Part of a small language model's weights.
Size: 9 layers, width 384, 6 heads of 64 (3 for keys and values), MLP 1024 SwiGLU, vocabulary 7294, 20.4M parameters.
Architecture: no biases in attention or MLP, untied embeddings.
Training: a variant of Muon for these matrices, 355M tokens, 5410 steps.
Each number is 200 + 40 x the weight over its row's rms, rounded and kept within 0 to 999. Layers, rows and columns count from 0. The size before them is the row's rms in percent of the matrix's.

# layer 3 MLP gate, 1024x384, rms 0.0635, rows 145-167, columns 144-191
107,111,229,236,155,202,219,192,175,204,142,213,207,180,205,289,171,199,145,248,177,193,191,180,127,203,163,139,192,186,178,225,212,289,232,142,248,202,209,156,115,214,221,188,177,321,180,187,211
098,210,226,214,251,322,217,252,177,172,228,231,211,198,210,105,201,178,263,208,118,166,231,220,259,169,162,165,205,195,235,185,221,239,140,154,204,179,211,254,198,154,245,201,173,180,186,153,210
103,235,231,200,226,229,166,180,164,148,264,205,191,219,238,250,235,210,171,204,159,179,282,207,162,148,183,177,196,213,144,261,276,216,200,227,118,204,301,232,264,195,229,108,229,165,167,265,196
101,228,141,192,232,160,201,232,219,190,249,122,260,224,204,231,233,253,212,181,112,264,220,240,203,197,186,142,191,190,195,191,186,126,184,125,247,198,181,195,197,227,206,174,206,198,220,216,212
108,165,211,122,236,205,227,213,254,190,175,191,202,190,197,221,184,110,169,196,176,236,198,202,244,302,200,168,185,196,156,142,209,247,206,285,287,214,168,240,164,169,243,206,190,247,242,228,130
098,199,198,189,180,184,245,155,182,289,205,152,175,160,197,174,171,198,224,246,204,207,236,174,195,214,219,173,236,212,202,177,193,247,254,202,238,179,179,150,200,189,198,226,184,182,267,202,179
099,175,151,196,214,198,141,229,225,196,203,179,173,230,185,191,151,234,182,164,262,160,251,237,253,220,235,166,222,190,293,234,169,201,178,276,192,207,245,271,262,239,254,251,165,223,197,167,177
095,166,157,243,252,205,171,179,232,177,225,204,124,218,193,180,212,181,144,310,235,235,196,235,212,260,264,244,204,216,224,137,195,268,208,197,242,196,190,216,133,248,243,182,180,183,163,200,172
103,196,210,197,228,226,171,173,257,196,262,177,234,110,237,126,178,207,176,142,202,216,134,198,175,199,125,160,174,254,167,215,213,324,232,191,183,221,270,187,213,137,191,210,181,186,187,160,161
101,197,164,211,287,246,191,124,222,204,235,249,234,195,191,161,166,216,226,261,165,208,230,212,201,181,180,213,145,230,164,263,200,189,137,174,194,236,158,188,228,167,229,180,203,205,252,237,208
095,210,85,192,136,184,174,248,135,188,184,178,311,201,188,214,186,262,157,222,235,150,155,238,194,167,128,136,197,184,256,208,185,179,172,194,174,281,222,249,139,198,243,251,199,170,221,144,221
090,153,160,203,220,189,142,228,226,217,219,176,215,152,197,175,243,189,284,121,192,198,195,192,172,191,229,172,172,166,215,141,160,257,230,189,215,160,227,190,260,244,168,237,163,199,207,205,217
104,179,163,216,109,116,182,227,133,210,194,212,189,166,181,233,233,160,244,245,147,195,196,190,202,181,209,243,162,187,181,282,177,293,161,235,203,232,231,152,105,211,193,230,122,193,203,263,241
103,150,241,279,254,254,184,254,137,165,156,174,232,225,226,220,224,230,266,245,217,210,229,100,254,179,180,163,186,156,220,197,213,271,244,141,156,216,201,206,160,180,254,94,180,232,218,225,173
092,233,218,269,149,218,146,117,194,247,201,242,247,248,185,154,198,225,230,215,256,227,210,198,195,179,221,208,235,226,142,178,229,142,206,205,174,150,235,218,224,165,208,269,229,202,210,228,251
098,202,206,244,224,208,233,180,242,170,226,226,157,145,183,222,200,208,197,196,173,207,111,189,192,164,111,210,152,202,142,237,206,179,232,240,255,236,226,119,243,255,138,168,231,223,269,171,162
100,199,193,272,176,136,232,164,189,185,151,169,156,223,225,161,209,157,204,159,208,154,186,142,178,236,200,134,183,198,190,206,255,166,198,215,207,231,189,173,140,183,197,177,198,251,193,234,153
096,181,147,181,186,124,185,154,176,225,180,200,242,148,241,196,183,223,162,241,130,221,244,176,157,197,155,178,218,187,225,169,199,183,110,175,157,164,196,199,186,168,240,224,199,239,107,193,135
100,168,245,185,240,219,192,273,202,210,250,187,157,181,151,143,153,168,207,174,192,244,192,216,267,253,241,176,190,301,250,221,167,203,208,186,265,175,229,210,238,193,221,250,241,223,158,255,192
100,195,162,232,294,199,294,214,229,201,208,222,103,198,174,189,216,193,152,190,140,179,245,216,164,263,241,119,199,178,167,140,209,152,256,229,215,101,176,168,188,169,214,182,196,179,196,213,196
097,163,229,206,160,194,195,225,188,179,229,253,164,195,203,176,136,161,102,173,165,144,190,204,190,196,215,178,270,274,239,183,177,222,195,216,208,222,209,187,239,219,228,128,196,187,150,145,158
095,191,193,242,244,304,184,175,231,210,162,216,218,197,165,193,262,232,103,206,148,202,178,218,270,187,215,261,223,137,275,211,233,191,161,181,185,180,153,144,194,181,190,252,165,181,279,222,174
096,265,214,129,265,234,211,159,186,222,216,156,227,176,144,258,220,218,175,215,187,200,210,201,235,218,135,246,149,175,232,201,279,212,187,203,215,250,108,161,159,143,214,162,135,205,192,216,183
# layer 3 MLP up, 1024x384, rms 0.0635, rows 145-167, columns 144-191
110,295,197,143,222,189,152,224,191,211,220,221,117,287,248,128,196,202,237,215,304,182,168,210,241,156,249,241,163,229,249,215,162,178,149,223,195,158,210,229,211,132,260,202,178,135,190,233,199
104,195,237,181,226,200,142,191,216,217,180,188,196,220,229,305,240,203,226,194,205,169,158,121,249,168,187,233,248,183,146,234,216,252,158,189,188,254,224,257,145,151,249,207,230,179,263,211,146
098,157,217,189,198,180,196,180,242,226,141,239,113,223,246,219,206,232,164,143,218,254,186,176,261,194,165,191,237,176,190,210,170,198,237,216,223,184,150,123,150,193,123,216,263,164,271,182,134
099,155,261,144,164,212,193,236,161,239,225,180,222,255,224,212,159,210,204,142,238,240,167,202,241,166,247,189,284,173,196,270,180,155,221,136,211,281,185,191,249,225,223,149,217,232,220,186,122
102,167,164,219,228,258,183,205,231,166,183,157,225,278,229,172,229,192,170,247,181,279,240,145,192,192,152,174,183,265,182,193,191,184,187,244,326,195,235,191,178,196,249,104,228,240,215,143,169
102,210,113,158,169,245,179,213,135,109,216,168,132,240,227,259,256,152,145,178,231,158,184,212,164,157,272,244,236,212,215,232,212,227,202,184,211,336,149,194,224,171,177,205,237,155,142,134,177
102,264,206,272,200,251,280,244,217,205,225,215,291,184,202,130,218,181,239,187,157,261,155,147,174,207,271,199,228,236,143,175,297,157,177,141,203,249,255,197,69,231,162,213,196,198,161,279,258
102,165,263,146,132,201,133,195,182,289,166,186,256,167,237,152,239,219,183,206,174,180,244,170,234,200,227,138,222,232,229,142,174,178,148,252,195,170,179,207,203,245,253,159,193,196,187,169,151
105,164,214,220,219,192,206,195,221,158,165,161,141,201,207,164,229,227,296,321,203,252,192,219,208,138,196,251,217,217,262,237,196,115,147,255,167,218,174,218,166,272,241,122,182,251,207,242,208
102,181,174,246,141,168,150,158,182,230,262,132,232,215,190,250,194,230,217,184,252,209,120,181,230,252,234,142,159,104,252,230,164,154,186,209,207,274,160,244,218,140,178,213,220,256,229,242,234
098,172,163,283,179,187,146,268,239,216,227,220,228,149,139,182,225,209,177,242,200,245,174,227,175,182,176,226,216,249,185,236,145,211,284,197,219,229,262,258,174,174,205,242,185,159,216,189,222
094,131,216,215,272,190,119,210,163,158,173,158,170,234,242,331,163,150,183,214,220,265,244,256,296,183,219,162,186,143,181,192,248,241,154,200,201,215,160,211,266,204,235,241,190,173,162,232,138
100,241,223,235,257,203,311,210,219,172,200,209,163,255,177,195,241,232,221,143,244,210,211,225,181,214,189,132,228,206,205,187,178,140,291,216,179,167,205,213,225,184,174,209,234,213,174,153,195
099,200,182,204,179,276,186,232,120,200,173,257,201,203,237,187,248,232,238,199,263,190,242,159,191,175,224,200,187,184,220,192,162,303,254,167,181,189,214,234,241,238,220,189,180,191,199,178,235
099,118,224,164,182,214,184,264,172,119,204,130,169,129,219,261,240,232,241,241,206,114,184,209,197,158,141,228,206,124,149,225,175,236,206,247,202,191,220,108,269,288,182,142,230,223,162,215,205
102,264,199,149,220,192,178,183,207,103,210,189,185,299,203,262,170,224,146,270,142,155,143,158,189,237,216,155,219,169,180,228,255,178,162,101,211,165,157,190,187,142,162,153,246,236,227,208,230
099,224,211,209,215,200,194,256,162,187,212,239,202,193,151,181,225,177,211,133,242,180,242,191,234,222,150,231,111,159,82,208,302,260,275,199,286,221,183,169,162,174,213,147,147,202,200,158,154
103,176,242,211,203,227,172,236,216,276,156,224,167,257,174,216,216,183,170,226,218,134,291,162,208,237,116,189,184,211,114,224,248,147,243,216,208,212,176,191,198,196,176,159,259,221,231,163,196
102,201,270,189,211,146,205,226,170,191,234,161,211,199,224,201,193,209,246,147,157,208,202,194,221,201,324,220,145,231,255,232,179,223,159,223,166,178,237,239,170,243,287,172,219,217,94,238,299
098,209,218,158,99,201,167,141,191,246,168,180,215,160,167,236,184,212,232,158,247,227,114,157,226,159,225,207,213,222,171,153,170,176,166,227,208,209,230,216,212,252,164,253,157,201,182,268,218
097,245,198,148,175,194,223,200,193,135,162,229,157,195,177,219,223,201,149,213,173,217,167,179,269,196,191,202,231,216,233,164,194,185,188,166,175,194,199,140,219,246,212,176,259,224,171,221,128
097,263,200,261,296,177,107,212,231,174,186,215,178,220,155,194,191,177,112,239,177,219,227,194,312,185,285,219,209,201,228,283,230,150,176,156,107,167,192,294,170,161,174,252,169,199,235,207,168
101,232,199,198,229,180,275,231,157,213,206,243,222,220,215,215,193,169,170,175,178,180,221,133,243,221,151,196,164,143,264,191,232,277,211,153,238,191,252,178,190,253,153,218,225,137,219,237,230
# layer 3 MLP down (transposed), 1024x384, rms 0.0623, rows 145-166, columns 144-191
106,189,169,153,179,165,216,216,141,178,183,185,216,176,204,196,151,208,239,156,166,154,250,194,162,90,182,241,157,241,161,205,251,199,206,201,157,145,167,206,204,168,163,226,197,202,187,220,163
102,170,185,173,210,194,174,138,140,193,224,229,196,232,128,264,195,40,188,179,187,239,185,277,172,164,204,206,229,208,190,219,182,302,154,177,215,199,198,236,219,223,208,198,117,222,193,189,225
099,190,207,116,175,140,287,194,203,249,199,229,198,151,210,192,216,210,180,126,201,170,283,229,228,224,214,234,233,184,152,185,208,202,233,204,282,219,160,209,171,275,200,227,196,239,216,220,176
104,164,240,188,162,211,138,195,237,245,180,235,148,166,157,181,236,255,218,232,238,218,168,172,207,179,239,304,252,212,156,258,220,187,167,245,212,222,230,214,179,199,214,165,216,230,211,151,134
107,224,227,100,247,126,213,257,246,208,169,242,150,172,211,220,172,170,177,169,201,236,216,142,206,201,192,201,176,114,144,189,253,171,263,214,131,194,141,163,119,189,262,166,136,242,180,197,206
110,132,225,191,188,239,211,292,181,246,211,236,251,218,209,195,165,286,232,199,217,172,138,274,245,218,186,167,191,232,217,135,155,153,136,199,249,114,221,202,210,211,207,159,261,180,165,254,173
105,179,187,135,214,236,287,134,253,182,226,163,201,247,193,129,268,193,178,201,155,190,141,244,169,216,236,220,252,174,186,157,183,191,222,152,158,190,164,189,183,188,155,205,235,231,147,268,208
107,204,157,233,150,232,191,188,241,191,225,185,189,183,235,163,145,173,197,194,218,244,240,202,179,227,219,195,196,230,274,169,200,123,162,94,210,89,222,247,231,247,157,214,208,170,188,163,207
093,171,121,245,211,217,211,201,160,167,203,221,256,150,174,237,160,213,204,234,183,215,309,162,182,262,216,248,215,179,219,153,281,97,176,195,279,155,189,196,200,275,218,243,157,153,226,223,210
102,208,187,168,155,215,169,200,228,207,178,227,344,120,222,233,223,205,211,184,262,192,202,141,130,246,186,162,229,213,152,125,192,216,280,175,231,176,263,147,202,191,211,196,166,238,205,152,105
099,283,199,233,175,138,207,222,261,291,229,172,222,202,198,155,195,287,201,182,227,180,92,255,194,226,128,193,128,198,251,202,211,216,169,207,144,263,183,197,215,177,209,275,155,235,300,206,253
100,223,209,192,229,175,183,203,167,247,184,174,138,110,137,156,178,143,211,189,195,163,228,273,158,154,193,134,197,205,148,186,148,176,219,193,242,149,166,268,210,217,177,144,181,201,248,167,239
087,143,213,204,50,157,185,142,207,265,189,173,264,236,204,228,191,227,198,248,208,166,253,248,144,213,207,161,174,241,215,211,258,196,175,136,189,214,263,264,193,234,255,260,198,200,262,195,118
101,131,231,213,221,272,193,164,241,164,247,226,291,152,169,204,199,193,207,198,176,201,192,231,137,172,191,192,125,204,179,163,200,205,242,248,210,269,159,198,193,188,245,199,134,204,225,153,227
093,162,141,156,187,173,166,241,140,93,209,195,129,193,191,170,208,280,204,227,203,163,234,241,147,140,183,229,125,212,255,259,212,185,170,148,150,225,191,208,211,256,227,207,183,191,159,252,181
099,184,197,186,261,193,244,164,256,141,219,271,238,148,174,195,229,163,232,239,172,265,218,236,243,219,237,216,274,232,219,197,184,201,214,250,182,145,172,165,185,120,250,220,261,154,246,201,185
103,169,185,183,230,196,238,178,209,202,229,157,195,215,186,198,190,238,167,229,137,228,205,215,238,237,139,118,173,243,274,165,248,222,212,182,181,214,104,169,149,193,192,164,178,175,113,241,203
102,174,261,161,233,227,239,254,195,288,259,269,225,212,226,199,221,166,212,216,180,188,205,194,189,180,191,229,237,241,129,156,149,213,178,172,228,150,155,210,205,201,189,242,244,240,187,198,231
099,225,205,194,155,182,187,227,180,193,245,273,180,279,176,155,187,114,218,176,230,189,209,193,217,302,283,248,248,192,143,174,137,150,212,227,232,277,166,151,212,190,216,289,116,194,191,204,167
099,228,230,160,139,258,211,158,158,284,166,192,203,151,242,138,236,122,247,224,251,123,234,177,217,177,227,198,237,166,278,210,129,250,178,211,174,223,244,248,214,248,207,185,155,167,153,236,229
094,203,222,151,309,197,284,157,228,225,228,207,243,254,197,289,238,191,201,232,182,215,163,246,225,197,204,174,225,171,175,153,192,199,158,196,188,213,199,168,247,160,199,169,203,152,182,241,202
103,218,212,176,91,143,257,177,167,142,222,188,143,169,196,242,230,119,210,209,205,196,210,257,158,156,142,191,208,297,181,153,177,295,236,272,158,165,179,166,206,124,218,181,148,224,157,167,219